Weights of a small transformer language model: biases.
Each number is 128 + 24 x the weight over its row's rms, rounded and kept within 0 to 255. Layers, rows and columns count from 0. Numbers have three digits each. The size before them is the row's rms in percent of the matrix's.

# layer 2 MLP down (transposed), 2048x768, rms 0.0766, rows 2010-2046, columns 128-255
106:125120171158106112124122125141142093167153160112095137106137133166132159098120133129160098137145135163171120161163152142142133121143111174156108119077132108123110072095125113169111107110135081126133102109136177084087135141123145127141108124115112137122153156134157118106138126132124125068092113120165146112078110139146176166109140131165118108110134112127150125135144156105105145119180
093:125116135107097129148139121132136143107130096121130154144106153126122131138111168075111167126130116122136132097136152114104129124123129110153172110118127114096121108142139140149144132127119110111096153131177119140150112150155106143105129104104129103165132071112156122132129132106089137136111155154161153164182113111147128125136088080107076134106125142129114163138126114110133136156155
102:094159178135082114136143102101102150130061137145088090133153107104140139133132121166076176085137136117123088136123126153122140069081143133124140153121095146167093137102123170176131138132088092073093154120127120134143088107157165102139141111133116133071149087111109105110115139126111154128084123138126180146068128115094140128117148125126197150144126117138119117104129172157182112153127
103:065170148117125110143137106141111143158162133173150167137153117178143138182151107122152093136151109144147163152105086151151146158095123124114125081125126140133119142128166083139143146128105166115126081114139120105178089103144162139110150106121144118131132114162153113163141153107134129162124145129087089086101109112168140127135123104113119166137146108130119131149145148125147166099106
099:109110096150147137141068124143140143131135123157125112171137100131103128114145113110121136108120109103122132131129101093142111102162110116135139135164112151101132151120093170132171104110130077120117155093130127140131142123120166142117110099125114128123145135127155117108141102128131115093103093128112147126154103126113147146134108112108164159132117169118095124102124131106134148148141
110:116140189134175122162141140143162110090189115098132122147133143118109145163123128153164098122162100130132140152120155130113102118153144161136119125131162132126105090172110131126155124117073141126099129117127144140162135116101171093152123133140153113159124139101178154178105113123127122097149119142156147156132108110165142154116106155114106113168097154116109103118142147154105159095070
096:123143129094137150145183137164159161142173139156099122113109142119100138140140159109193143135124128120143129159101144099138102098110160108122118130124118134123144101096104145159092130129121098105137152103119113149114122114134123109128093149176162147205158150135145103128081104148162169070125146117119093142157109132129079112160166104111111117124111137140141153120095165140104137153108
103:098156134127103127150118131169114128111124119121112139088135159153121146097126140117140205120102101131121118141122116143141132173141131127129154121122117149166142171139148087127126102148162131102113180141129121109110080120164124100153127161179132114095135127147109132108123144132092152165178122132119128138127199157145117079132139139104144096163141131149126155120147154092098151122094
104:175126131122110140100105189134125111101097109149104117098126142166124099101137123145119118166144099117088123079101139129098121137169107090108177118122159118116116127129114136098139083168152122131132135147130122107170140113112138161129108086155172153141117092133117111100107130131142095141126120161154108114139089153105110153104100118106122133124090181116128153157164136115069122160109
101:092105107157106153110118125147112100141159147138101152081167118139130131189082141160096135115160127127117112090083102121130138167136175137119125160131116171123133098147104137139148094098102135110113092113143080154102065127151124131077138123126172151093111128126165170145102129119153122137161137151126110133104162133145136103121119162151103137118131158129133127106098149166140126145140
101:118117115113098107134116084129107164157137156106151152128145121101146121137161134109084123167134158143093075151133133105143131093116133137160176165126149166144119144152130128162128148092098062127087136071130150088135098125124153113147148129092115155121101128152125131131150123137091137179143128083110134140118116189118105125096154136142124111107121122150144161113178153132157151160127
095:129141128159093121123079170122185138142134155099126139113139147106140117139087110106167141146172133094140125126139119140094118109128142165152152124089124129104150117149098121138160120144153130117137127168148144146074164158075155116141116138099114137109173153174142151096153116136121152135141134121106133132119131154114136166127132142089069175151155142125113140152131150102183120122112
106:133102101124145116171129111127164165157133154147118115094112149117097098139121146171171150133098113122120144156125154106100127105180138141120132102143149098111129106122123132145102148121135163177124121141123119116144144108142167111075116183131146117126144187118083082125093130117153105139131133130096091127178099131089155169122107104123120119138159144098158125107102115141108102119113
099:148130168097123136137136090123086187115146053171120117110116125144144139158149097097078138113122138131107094115130145155124085172128159115160119133134112126118168091084105119177113163175131147110151096099158160136121136136076103167112127147149113125164161100135147163112147135151138083150131084161079164129135111148096173158152116135085147099122120136116106123130120101123097080125087
106:114079121127134122125146138100098109147164127180160113110144103105154141105110134139136117173150140127118152150089161149112131064136159098138103126088122122154155121117085139158111096112154156151109096180136136114148128095132090101124120159156140136129098157063149110160094143144125179143174134108147146097128147127117139130121095130144140109120136144142133168118120129137167154146104
103:088139125148108108129169128091113134118116125159125150162109115096112148132156082126085110154093121126116152095105163136112144169080093116131121132141132140132148109139128170162123122140116127129121083142161138137123112153132117117116108129130146153160144186156129118145153118124129128106167132117132152083087128115125096112157150086105144095104121101197132115128102160137160116113120
101:129092166129130121158123124108152165118117110111096139213145099097171155101175134140134075103112172098154112157093121146119163126099128165152158145186123150103152097097163137151142112113091148135087124153092164142159123139115111132163137113132116128136113129146122116090120128126133118120135117126106108180135134128144168140124134131130131150125167126149109093137124097109202120103148
099:155148118162104117136118152086161123112109150152101115119083090129121118116125108134120143129136164137092112109141167124150135131164155170153105147125093132099102172135150191147111145184107143127149129116102090154154141118150151133138149147140064138147134125161109112141081154120126129098100103139124105099070117108118126102112140129138098158135143119138113194128152149138109117099146
108:106152100209146132111118095115117162124154164100127115100117122122112148127121110128081144119119119144114105153109109135083120138075108113123122135113144138108162120107099114141140169160104125125133113110128169116090133160127180141193126173096117178092130115188141164100127163137127116106123115103137110143120094146122092135171140147156146131180109176096147139094127131170117080116153
091:151089187126094153125112125161055115126115114172126133125147127113111084138126167084156190130147075110135125146137163109140115136109164172184152133102133112105138166122126112107129165131108127128125146127143134159098098110084122131125107087128112121149130122137127091106115109125122116109121137108155100133146122084131097116114076122113101116107118144163170065109103159109149118120169
097:136102189127211121141128117114095164120128103147150126148119119101142061137146113108159186150093161156106177114117093088113169133110157090130135125160146181111112166180122114124128100139174128138124168079144129098103125125111111156134099151128139131165125125120147086157145138132150140135159129131143129145126173143144164113096064140156152137161093138149118115128123132120139134148160
107:141152117134126142121116143134115129118147135128133138144139106095169083139097106082115120119112117137147102135161135114115134130112140147095117129132115122107102108137148104135152083082163154165135142164091165156133127103098117127132126084124143142123180082150170136118105126139164134109125132121171159083113121115131076066104125135102117097076132156135116110137095150155139192179120
106:120147114126139116120150169036104150134129145129142126137126141128146160162168135086123097109125109157110165137086117109103105128077137221137100088159125117168146112132116094114152157131103096153143135109128173113123127149113118128163163113092113111077124089162156130133138093169180122128144122126121136105117087126144106151120120105118142131122112089113152135145137161169119166105110
097:144130154137134139174141126124135116113161078124150091107115080149123137102127121067142150119144150156112167133174129119113146141160136101185131098130121162113160134118109124124144130135122170144100117135121156158112128073097144166122171144125134119125105095159090137072151128080142168117117085140123138150125096141178105129144129138155142119108137127143106126138130149134150135113100
097:134093121118119086121159098126117119120150166153129133142119108157145155129149137110110111133129151155136143152133097120163128137178100139128145131055133087082123113082104130063091128158111140149167135102139157116122133100192125149133163142146177095146157144130162139077125143142116136146100160168113143109178085149124129149138108110139106128113064140096134196140129135180153142141105
102:112124125120123163125131105131131134118104126145114109161146118094079131137117092124117144113125099153101141121102124140126147130118086090126108106150109114133125125162118116159120115132098134142132146145168088089103138128130153104128124124160108124116140165135112097138126135144156148112080105106121136174102133120120110111174087139105143168165140120148125152120151142146086080137135
098:108121129121153096110118119121129143121149118133132121130165129119124097136110148145138094117112129100127135106142146132111148130109132174105180064106120147135130111119143120140122156182149096139136159154125126133157082131143101097165119092122121138141110128153150133130083058155118100124139121144134105150118154129109152137155123142122121162127082186132145129135095198125143138155136
096:170138174125152126097126147113141157158130112095160105126108084115111126130102166139152116092083136119099107131114152131149131150107128089124151114126168117168113099092105151130096115097142140111173142132096107163146160091104120140159136117113118147133142140113158150177109106123106160165148129134188137120163077138118149145139167135103099139087111116119130128126185129144148110101176
094:124084160121095128125139065121150124142127087115123160127088148187079100138116085131139079116123118124106114127166122102078127138129129108092135115144086133126120147152112116099110114121153142088111104150138119144113119124133097111167158090088101129112129142098120126164164110168122112171143151102102137114114179098147142089173117168105128116131081144123135109156138136135103152149133
103:083098137139112124090162145162115135197130117138138110134131133137114111077168138074092129144142135056082100143137128161100144124159097132116130165081091114152153116121117091135129158144090123115098142089099144169129080122104087125112155130140152124144101169170151148081138114097138123130141152179122081130144098140069145097134100119109156137121177139119102078132086107121094141136113
098:078129113098137127129172108130094161155130138120125099131126102100099140105170129170098096128163113081140088127131140109109151154166115164105148171128161105117113166132096107105134164113115102121142145128183091168098111106138140127152157149146174124111135166144171087130172144116159133106141102132118143092148144151138102154087106101095127127072143156139132171119109130135156140092131
104:122126119103129128145096101132145121126152155119123117122120139095108083087110082103095167101120135101119109150159131081123091100134115081137146121078121154130146120096158144125149164123099103119139148120149112095180132110141126132144132122125144135111081142152120114143098129133128104135135106160156138115046137103131121076154139120145136124151114117150100155098176147144126083171126
108:107141154135138118092123120085138099164138096119166177132124133126140138139152109167123141136124117137126156087156174145106137133135135094121110146096133127169167153092139133090108105117129126132100095119081122144126113090135126099151133174119170089129107126149139109111133126151119128135146136099109156174159170141161170139051125137092139140103123151147104102099099118173142121137117
106:108163199116122119123092177149085100100076119150120133114146128131143121098139118161161162197099148105136130155150138177114127135090122151174106177110090118109143109116129131165132139175116119143135103150127128093101114154090136122140132129118138112137061101161118129153132122151138155120108112076138118137136142133091134110071173150166119139099125143116151131154133120120138144126130
102:146133156107097112129111148090158160092118129065126121124162101170082135116097116121137113154131123103094114118145136075150104152105150121110140122083101096159128141128136136144138086180118151159117129157128083148130159110121138133183100161131172118100097137124132108121138123115125105122063129079159082127122152122168123145150087165121130133133141142145136138139143120111060101184142
095:137070097144125148108147118095092151117086141112138138157109085133142118121177135106130114138167122097142119133117113125114117137091123116129141110169098146169143150156122111143140110109070091116158117107136147140097085105191142167155139150112108134148126101136139135126160108114124107139127124161125119119133137119115122084133193160113135152106104094152068095105043176133109142100117
096:142140118124102114109105134132130131143153142163120123098082148137089144156102156158241132181134139150145090153093147125146095134153126147124095150113127110106085126142139162162137120115152119113085132115135140135126152135096088147126111140123068133149125125180134103092121116131111109130119156128155089141143159154155092154147195143121057114141124141112127127141117124135137131113112
# layer 2 MLP gate, 2048x768, rms 0.0775, rows 2011-2046, columns 128-255
095:148134133186161104102137140139091186078106112146143139121124110126098123125187151095141090177140216118115108144146095150129099125117154105126133115124135157179100113132121161100105171141116170144126096111096051097113060117123102100109140101101127118130109128112090106130071137129127152120151102092124146115077151144109124115141099121142129107166100160156112121105159160133175102095124
090:094147111092168101151164076103145133110093103154140107191128114157154148125146158119129082089122139111142151135143123118123146117128138121148087077114136183078132130115135084143191145161125136140105146121162167138107170118115083117122116149126159136137117127102144132100147138144119114132172138124142134106143161157149122124095150121135107129111146139119148072152148098124152132101095
090:148163100094096134158101133160112146118140145158130143099116135110102113136088087092046123127134163100113128132133120087166099105125138122127096146114123109121131177100149111110124203151162162115095127117206151128156140144117167146141141111101148133105092089099127176104126150150138152123109119119122139103119150119088164098128121124138126079126131123106146111203141132084145117104124
107:163163149141125154126145148164120122175112143143142074167118169133083137115129132114070162151086145143136106156151112109117133154094115130129138145150129128131143137092171110099111172129129110144142153136119109167090153136135135097144124143119109137131166123144145171126112122095137092138147111095139131111085116127116118115115151120142124124150147097114133100124155160111114126158091
103:141124157116184103122158152138105122131187090122080129139089123082119150156116111147152171152124159119131119132146150172134121107110135120126133137173132134193124141159098084121164110096156120125136155158099094096120087098124165139092147115152097147105114166104142124125115140118126137116142130102166111146158100107126142162141146148090050172154145104107087161080174101158079113127111
089:081114132113100086109115082106132135134141150108126135152091132145160106153115144131091197117111151113111078145131155104153120157129151149170121145128116137114102130162152113139124110133169103094110185128100191099119083097102163078110137114108165156077104139155113110105112146098117179123115134125140161118142110128075135130128136155139125105115114176111122189165131173126159097130151
095:101108180149129157130090143180137124137112137151150085107135125126126139130155181122095129143104094140102135161106099115110113124167136136134108129126122121178132154173135102160106160088121124097111121161120160104143128111122120132091134098118084144153131143150143084109131100114151096099162150139208141180115131095120106150132067124123155131166133188102124140111123094092110135128138
098:112186132127153153100131130096151113162111160144117129099108119128108131142119120134133143142128132103131122118141158139147151098123160128134109103149117184099140139125139149130176135169098086146169100144127112092106156142105115146145141127147114137104128148137119093150180153141127110142118100097137144122128068105163103152128144139158074138188139135135137134138124124136157119153106
105:149113129159122126177110156152127108172119136123093104150136108057166180123151139158123151159133116165165119063123125148088102128091136151146116148168084154174138118146148144111078134112135125115124149127141145126100101117160121089147132141134113140128122122122142172101136111189133138129103125138120112160142148109173131102160083109153126109133135103104166110123130105121120127137151
106:077144186150135104039140196143112154102097136096115140156166125116132160140172138113095110127078130112114096143142130107144128164111120136147115138106136188140141131137105070106119155129128101086124090173152079154131138118133120097147110120141120157128128127136107133168117090142142124119135119117127127164151131132088117125112108155135154129166138134141136107141137127124173121129175
088:170115066108130124096133076112119114155129158106081182153134132163101119102114154141058143117166115084163161113097139137129079147118156115165119135121138139171142113152111111100117109104137115142107097125139140156185096181146140142092121136132116122132100084131145140080089119128163115143151094144135096130163198106138110098091124144114105147095142146128145108111107099167095141136115
119:094125169119145159127135130107107122081170084113072145210117100146123104143114095144105178118135139135150117179130126138123114095150097121100123092104105099145111131145116143149129142128134126157158127148124138136152170130092142154120110117140131154146133124127114120114160123134125109143124138129126146099108120129125137160127108112088115073106170121092136070097110119112085127149149
098:167100128166108162159141104144124159149124123176103151137129104125118116148112149108127104085111129096116142129132098089121104132118138115174120120149135125085116100121121057132128106142173145117147109135134122136107137123129140128153117110152088145132149095128130135139099140155120135111155157145115133097105146137155132115077153163129129159116146115117140119118126090142134136130153
106:160113138128112106081157071128085101126104131138117100120184119136083146130105150165093132154118119134150124131132137131119157096143106097128099099174098144079138152140154144129141211180160082198156165084140138159141152127149139161131163088119134111137098125129143143126119160121091132116074156095128126139110155131122128120145143102145122183110129114133125114151165119082123144136140
094:136120129120109152146145095131116120082109140099142103124139079118148092184125129101093162090155162092148092172146171122095157120164101109150117126130100159092103132116141124129086130147111102136088104128132135154127137133136115153084109142149145130114143115151126132180140100124131137114042196108092160119144111126125113138138093110144128158157128155097080176118106131120169101089138
088:139128130164133155099122105125129135100104098125120142111120113108088145075124131148118119128141111093145131100116162122125124108161135140152096161107083120114148052114119150096132132156132068104165096141118093134145072145115107160138105102165107160176117129142116128140128164119179126134129128116138118118127143126095149127120143140174170128121166158145116135112140091157156108118136
101:126123129137128088134102079129076116151113114114127148137104148151129107124136159122153168138110128111139128142101131119138096093080128159104130077111135103176160091171115153131116116089148142159122144126153157127109110111163122152120117106100142110119091123107164152114167144103117128104166147134114162142131125136094107161119161108101118133138116138120115080154152097143110106109109
105:108161082110163120143140195120091135153134129125145145121134097108140149101132149102122143129095119127137096141126098128163111158130121155159154172145096171171110140163148149153103137167132135109119120127104148148110142141126118103153143099123129158098129162051130110144114106106112154109119122154155133124124115140070108138095166143135124089128167128127147194116115152091114115149155
096:111101120100098153126140134126090119125150129174147090126121105097135077129101169125103163141100137106107089119126149112141145152131111142122118119171107136140129077120124089170141104131135126133124170130137136185135134128095096118124116110144146117118108146125095141097104112120119106105092152079103129146096125132132144074081146155157100104133141166167160170137106123102149168134120
108:167101144097097200095130166114086151118125138144119103149103124137109136111086191165130150116110133085141143153136133182154146150148114145102164102134158098140160150148163142123109097097076199106109146124117119123101165121087139140137124158123172134163096142123159117138130126109117118101147121181192147139101127100119143094136139121130164113140160152126155142170128134158141102122127
114:117115104141136150141130138119117103146146161064121122143147164186142103105143093132129128129105123126129070136143106088107101127119138179137168124139152124126135135084174101107130168102136108146157149042155119094132107124123116150108164170156092147163165129143116124126126144106123148148143134138136090103120114142129146099128129127123141122123143128129196071119146125104164149130087
092:149146153123129120111146143150125119120133100148104106135122154145151127136135128126140179082148117095133149109112102139114102110157118118164120096186125131122158156075119167131112136139127139165166124154145105145134085102094112099145156092153142142155146105115135177140137127156132128123127177130125123086190143113149145123142135116132110149100117134110112155141169084146159111127172
097:118115146127099097152185081138134166140146126121153171126151116116112135121138135164091124132153152153095124094107112122074132130120101146182126151096105106115141097146147118112095125116120152105128122153170165081118133137070132100126125138093132115108108132129121089082145116141125141138144117169144096137135139140148132145122138103155111113122121138171099122106126115139116117147148
096:112086131157128143147131100055104131114120132153117104132110157142131128081114141128147148164108114173166112140158166150143128114068143164089131116119132085134120124122165106108166121114098114147142137130131154134100143065114156122092115099104092109144125142108080122099120166113099134136124095119131116117125120163135167129116137146105121133120150126174116149120119158110119138160115
098:110155135147143145104134132158152125098128126111142139093150093093091107111146142109056106120147160118173113141152145147152067084153156157121124131123140115125106143116147109098130110058141144154117131121165113130120137132099132118123106123136102114126104113120165096132159132074097159101131143092139140132121126101102156100159111114134136121140115134144114128130095112138122095133157
098:107131110109137112080085108158137125120037116111079121110111121116104112129075149132104066121126129142165147179142149104117194129131127109147147110135128127108115126136096129124140114148135095153127136113145113134111148141146146141161132127132140139090120117147098125118113110197092144105130114157120082121124154144172108108076146099123088152111114154074105162144141130138171110126112
098:104154119145135156121096154111161112103160116166138120135081106097156180125165168115100131157127060121115095136156119102104147124125165081110177136127132160119118131159109114119113137131104110166113120159171120139122188145127115133119125091113190159138108089137143140066126130120127152133078101093104146155130104117084120143149075161145134135144193108069144141091093113142115160126102
091:138100124069111134125127132156140185142088101104135099093131194141099140164119125148134136132133116165141146130114126108128144142166087083175127177138113095139146119118129122063110081136128163129123153151126123092152115129128173110154136139125090147121118104123141123160138156147102114148168140119135110139152113138134158117126116110112094154157140139143139166091144147109190134148130
103:114130157131121106147171153129140113157143134123158138148149107134120127070103132137082095121114116093145108098124130167138083070116100136114126111164127117123139163130145121179136136113155132159108140172164089103120151190114128113123106085171153141156141153128139147128110115119106099088080087161119146118121145100134137119188155128136155089119153148123093148129118108133178104158156
096:092142158104143128164161129091107130156104123115091139152154122166121081133140129104077101067152096121162124132094135137116135140153146139162138166157159100149106145144105171117122148100094124103170136114167157136163123144120132162082135170135124136108129139096165114132156133118106079163163098145135114086110149113151115107114145075100094113091146104140130168077121109104149138124106
105:146124166133102146085141163149134100131097115150121073176167111136144117142106102152075105150092143134132158161157128149108121146146151112096108188103174159096129078127163120137127088179084096149156131094146112159167127118141121107110150106111131145083122116170114107129160106146117101074094128141127126119116150137150156114113115150099151142124126129138150108176140171161144125144160
092:125125132141094195130121129121128146144135129093136096150146121107134163129108133123094147111117119114087109195113138096149104115141138089140139083132145116125175128166145096068110143116145127109148166147170105104098109136147136101122141128156124131124142105142110113110163153153145161136120116099151133143110135145131111126136137139163182134173105094128128136173111110113118114130154
099:138152096114156152118120157116134112158150112111184150141140117157085125089168136113135115109163116135105158117132165125123098150112118185123124147103115101165120107144193122110138115195093139104135112138145135157175079120146113136089102137120101147075138119086126128133135097066128116162161127172193176134134127141122127136103106119105105141107145137146144105099142167102169140143148
110:177138123180113100109090118120119130091155167138123096122143129118130171110145117110134134149136130145093131123172112190159120130128125141096169123148077148139176106157127154161149107114144146144084109124153129133127123112106113121160117118156144178129110145102140077131095124119149128186157137066179142173134106074129111127128091131067126127154135118130094142169103126143113180141124
095:140134159126102124148159115139114114132141171108144108118147164105120123126106161122132182144147111132129120121166090120134146120142112103125121138145118104133104093098151129106152111136083157081141143123120163094100147103135146180138146128091144126158074132112160133104152158136150119078154153163121140122147129122147101128086143154155144101109116124087071175146125134104128127153129
110:163075106163155133139129145120100098124107132112138129105132146107079121078099126137101129128104096149131114131162101150140136095109137139155100142131095128137123099143085173092154144096164178108112142139123121092118137144103126120124114114120149115141114098121143170115128125123122146102139157117177148150140126136129122138108155093109156110128124177137141140181162087162133104122093
# layer 2 MLP up, 2048x768, rms 0.0802, rows 2011-2046, columns 128-255
085:124118130149120123111126070117110117138129127059153177115117132138138160155132163152091136143216101109144146107118127122115150105147168113133133104112124123138106151134096167066132143133077118145111114125120100133162114144144136112116129132143086125133121141145090112096111135115145118151130113130100115129085096172109125128090145161136142113124111145120105157093150169168150121113098
098:123098133164131129120130084113065130138168121136122131132174105103135119141111122135132142136143119100118115119076094131125157107150141136101144141106116123146109114085124116131155162133076092123140119132132107162117119161121149127114103113120097144110154135137092093153155154107142133164111093142117134146117079124103152159119136143136124135155125155052121166138123129114139121153111
108:096162157157093100105158126135119090114160137108140100140118110137125113115187139127143080163107098134126142152110086152057137139121134133160100072155152159140151126120104122122090106143150136115100107085119098139150140150152112103137104095163099123125133132101159124116132147137145170168139133118117078115121113116147128088128144142113145155130131141159124146117181155157143158091103
107:133087124149122107142097134112141124124155105149140157145134126102134056132108130145126119091161126120094163075162122106130154111128099128106135089131136091083157100150097187142141140123116147110077090157125109114174113147106124119164125104137123163143145132163109105163122132112134132136128073128116142111102119117137136134128117116106130089111075131132108134168125127119162117122180
102:089146159157146126110109076102192123156176167124142140082140094160113134133150182131126116092097143146128122140118152115170127085134107182144090150125110079092114098117149153149111118131103146148082143112143120126105133131128166140149137104122104102191115098135108126171153172136137112121173142151126156138114174126144135056113103121133128144148132175161143133112111123117136147111149
090:103128123111134166125126090087136158128211142112084112162111152189112166142145162138160188149134136137128161156130150119149166179117131152143153140120106167123141113154107129140150122102128131096112127155107112134146132114131164112139058149074121107155090131195153157124120126122148134167157116108154117118185094100141136125136109134147115084152128135109135150153081108122104181112133
100:133087131107111132136117111163149122108126097106083139145117157148144127099102164150110161123133126102163121147129151122105112145138091082139107124124116115110141120147135142123133108150110137121110153118138127101077102101134132143157160151116155135122131161120133149118109135174154166094210106101113091130092156108124135126121096205125123146115129107153105135133137177122090164133099
103:131122175113139123117147203166109177107097112105144142117141182114091128133114139158109150158147097120124122119140122144108110125134132089171156161142111136112126098118099139102164096139098171105068078126136160135131114137121158152145141146121147133134132094095119145138136120120160134115134125128147108131142134106094115160149086139104141129092109177133123172093126136144060157172115
098:094110093137113158089138151114100164080152113125142114134148159112124171153113112151101136106173158114081101122156166158157099139136130127174164122099116131141153138124123168107152134151124123128119101115132128129115115157178175144090169142138191133151133116112165150122135140147169159153168139126148104164121125112131152089137090147120111144173122148079140104087059138105137094097155
105:113138130138105131111172149139132152142109123138150145088136200102093116131120182072183121100151099169159147096136107133106151175116128116097109173146133163136108096114134128152111113126103123109116141119132171134123161089130143104123107138124122133119104162129126113138099140125113121089078098106173091139150147128120091179092110135092157139143155152142130136137138135138093114124125
090:135124111114127131129139144164165154161166133122177165129129150142129152097155095080145127134146105098108154107099127124106128149132098117112174163114095114151152121143129131147118107149088131117087163129107173138146136189107138125111080132100110142129131115142102132100118099085138132141120124091146186089137116067098116123146111154093100141104108146127165130110088152136132110140129
124:143136107164122104117153101153089123149139148145203095084121131074141165098138153107123090142085091144112118094121135112126120123130122096116140136112155149127146119136119083155131122149105148120122111085135118102137075126142123139126138139108163086132131190129094122097109126131107141128087111141107125182166115100115118100113149125163138145138144120143127172139126143092146120097099
094:115126182100123114093133127154160126092111104147139140135157129204142085139140127105102117062126117118120193109113169121081135155107175081143090156122139093118116133141117125122149139138107131072128106140106150099126141135116081129122125162151134124146129135141133125170166144117125114141136156116164110122115125137168111155082149066129114094113082114119099133165094140183121131136086
100:188104110117145107144144086107109113136145142127099164112132136120125147157091168146150142182106114108086143198118153165117146095122126125136140136176113106143124151119112149131127127156171156155116135118138114142126110110109119070102129147147143168126129158119118112140100145103135138127137140142139148128136160146095169114127140133120158180161102099108105130162111134109143112114134
099:110121153134136157165127129134133114133148075116131115117095096151098144119122113145133132170131128137123111087119143088160142096111124123109111112142139161144111145175137106124138135151140131157145144141152137097117143112116139118105122117122075146178129154100133111109105162116101081127160130089155081112125145104163099144118119155114122000114082174152106118077124137173114094141114
097:097059134123107088143122132136130173099107103132086104184110120127135145080124136148144104122142152149150123167111132098142122130070125183119130100157114130089138147146125138122095135110099140101136092112130157145153117142126155139142133087099144125174099141118139129113101158121136142146171173139126120128167127104113156100101129110130111144128166151115092081150162133102177104113142
103:166131187133120121120098111142119131128168085065160091165117123136176104132100104086088158119200139118112121141135149138093136086105076088112102077145179109145146152131143135095107157100125133128137121130123155164145141145119149109102127133141060131128115125109113147115088160134110107114121131129157149122102138151131145064102085135167123094153123139110129175124105122116166131114134
107:102113073136156120142122150101117162109157149093149110117113112128122115100135140111105150136134135146117129129167118118148123163111090109099101125105141165117106124134127114125126134150149111075154114147118162115099126126133138073154169162108083158117146150081128103105095104115123134144106160103090118107132129143129110182125179145183135106167123187151122163155087155132099115149127
084:117120142159106102118116107146084128140102125159170097116148162146105115134105163136100145082164142123175146133094158144121128116113105157122071111106188128111121141153108121127108156127147100129106139053126171083141153147103144143129115138113137141117110094107161076106151089116135146129154095109138104102089119132173141119114099131115116144122140095117132076124111130065163111142110
091:123110150100150145081085133103095104143157117170143122134111087132126146114121158177168163131083156081085120129158127127113132167150131114103142116164156142147165126133155109157106115114114131122112157145152111168162123141126122123167087150133181123155115136108132131153145095122099088090171127115141158147135147121118126160114133149172155155112132142104138112125111100145127116101134
115:121153121109102126129124124096133104094114139133133152102079119105137175153125139153126110074122122115124162119118148171119141156094121131115099138135112123132140100118128116126128116125105156076098128129156145121120151147119108126149123161085167107086103155135164162117115121126125129131125153110163146185141133143134076111099107139069104158110122119091072153209119112143151143130131
104:135095132126118128093132107131135168121165117140163141088176141136151129154133132137093160115146119178138158112081155067145115111109122199137113167166154164114077141135136088147081108096091096183082122113070105099167180118149116158108162146135083165123139110146117104159117128093116103109183133121110133100135094123103187157099108130126147134156167086105152114139133163135092122151155
096:098155115140137128147123155119128099082111105140119095144176119125119167135147104085118085120093085140105140133171115083128103132147118086141176112140136160162137091123127090123106100153110128138087146101118095154150178094169167121139150120122141091117087115137129144120104151140122118148132117147116160125155140139126115090125112122118110170122144121135158091149113121073198079103186
085:141130195143144119113145116127138144109138146142101119142164127100111123138121112164097096096140108135148142136105141110121087110114119143143135145130113119115149107119129112148095129126111134133144125139115182128142104155131087161174141117128162045147122155177195139132096129137087111172053116151095123154104121090125132191125133117160094116110078117092114148174153083158146153117143
105:167144136136121184112130146114115122141121125113125123163134142165118138147140127141135083132117122153113128157090144149075134102144112121135117114151090092121117160122140123164138107127117111131135110120110144165124148144150114141127132145118114107139134157147140114131070107159137169132146113126151139103099148134117124107112098172113075174146118145138103164091096120130126125152119
091:157108187090145145134136154111136135147180151163125109165161087122157141131167122138108101147066118137122120129154120101140138123125135161140131125095091127126138131127148106137130162131141123145129121102082110137137132143145117103121141118059089100149136120129147114117119150053162093085126156115120125153139139152071143083168136146124151146122074145173118131056115147136093153107102
098:145102117115142119090102137150131140111133079093145120139090116126149134143155143138134128174156153149154063131134122126120116165161156114100152123190184122165151127120119111123098151162128081093122158145131107128106178178140119125171116161132121113075126110137114131139144116114150166136125153129132104139139112130126143141113160090151099111141138122127118110158166113127110095106108
094:133077155110110126152108088141137124101159111144148124086061115181074116141110099143172110108133139140122099181176155130083146126118140130142122142106123147128143090186137121150101171155127117117114118117108113105121153161159120134141145099093090111127122153142102088157145124148110120131157165147125139157104172120091113116140130124086134115138067106155121094156129210108076109130120
107:070144138115125132127172142130167122126136130105178123163149153153097153141129138102115121152110138099132091150172143168109153125154131107168140129124119152126118104126130117099131136091133130113104124117109088165114124091122124123120110107174108117120156112169121099142140123085122119107124142169122083096074116143126156140125121092137143116111099102097088103160089128137119148116129
094:096115122131156119149120099135115145128118184143122119120119107153156143114133120145108125109139132161135129149069117153100138150148092153119157150136101123155147141142133126073107112099110105170162082093110162131131109124134149136134084112179144154118128147113169165109170170128158140147138161085156097120100128132155144117148134123138156129115112147137168133141155105102126170099127
094:120128112113108159171122101127095172134159094129148128113110125130154122100142108134133198115124122129139158106108080073134093136133108106119120095105131101182119158145135143133140133140148165120165104135114102091132133122151114132144133113123114163144106121083141115121099158126137178141151121153125127120099114139130094091160124142191101094117108108112127147127142088124119134126119
102:168112133131161137129121128087139114134092120127075129158158145124150123161114112155116182142095132128132159098153140153133088161154089166124112123116129138170150151116093115116138128107119103126137145104149123128098115087163127083184116131123144151118114132166094154111100164113145139117113144160116136102123084136120133098139129140110114076164109101110111104127138108109134125094188
099:183141205145132098159108164107118149140100166144183152156091123106125141102166109124106135128141134135141051146122112102101118189090093129118139139139123109140152111123154153160146135138122147121134146132109105157089125122124119160104171093159109176120110113163150114154092126178104120135132080116097125153149142118123099161123141166125103092174140162133114169091140119154122158167106
115:151096121167161110119135135140135111112122156106176117147090139139103119103113118120178114138127123129113113136135107159149132111116140159138139117135120142165138089102142131119138129096159095123100091120156102104094096147100135149157118138127088164171093134126129108149138105081147121132166144161143117164126110100123130127104085127093135123148158167144131141162125159097047144104085
093:132125145121076129159120155075124124161135140142095153118089139173147158100145176136134119113129143103144114123139132137138124105164101119124130113107178149095163128131097126138111138153134083142136165115148144114138124137119124139130111136166199090145125140131157133158136111096095122151138132173116125100171088146126118122139131112121116167159184116127151176154157112148156127105169
094:124106129139135153136134100157129113098104152132100118148114154112086124108150116137184159138091117140125139112144085124128135108124132122164110163116102140089133068130109144138135115097155157154149154144134151104135153152134119123130150112131146161125121108202103143131163099155140145097178147139116174125118153139186171110140150094084114144128129174192137100191126120136108125137123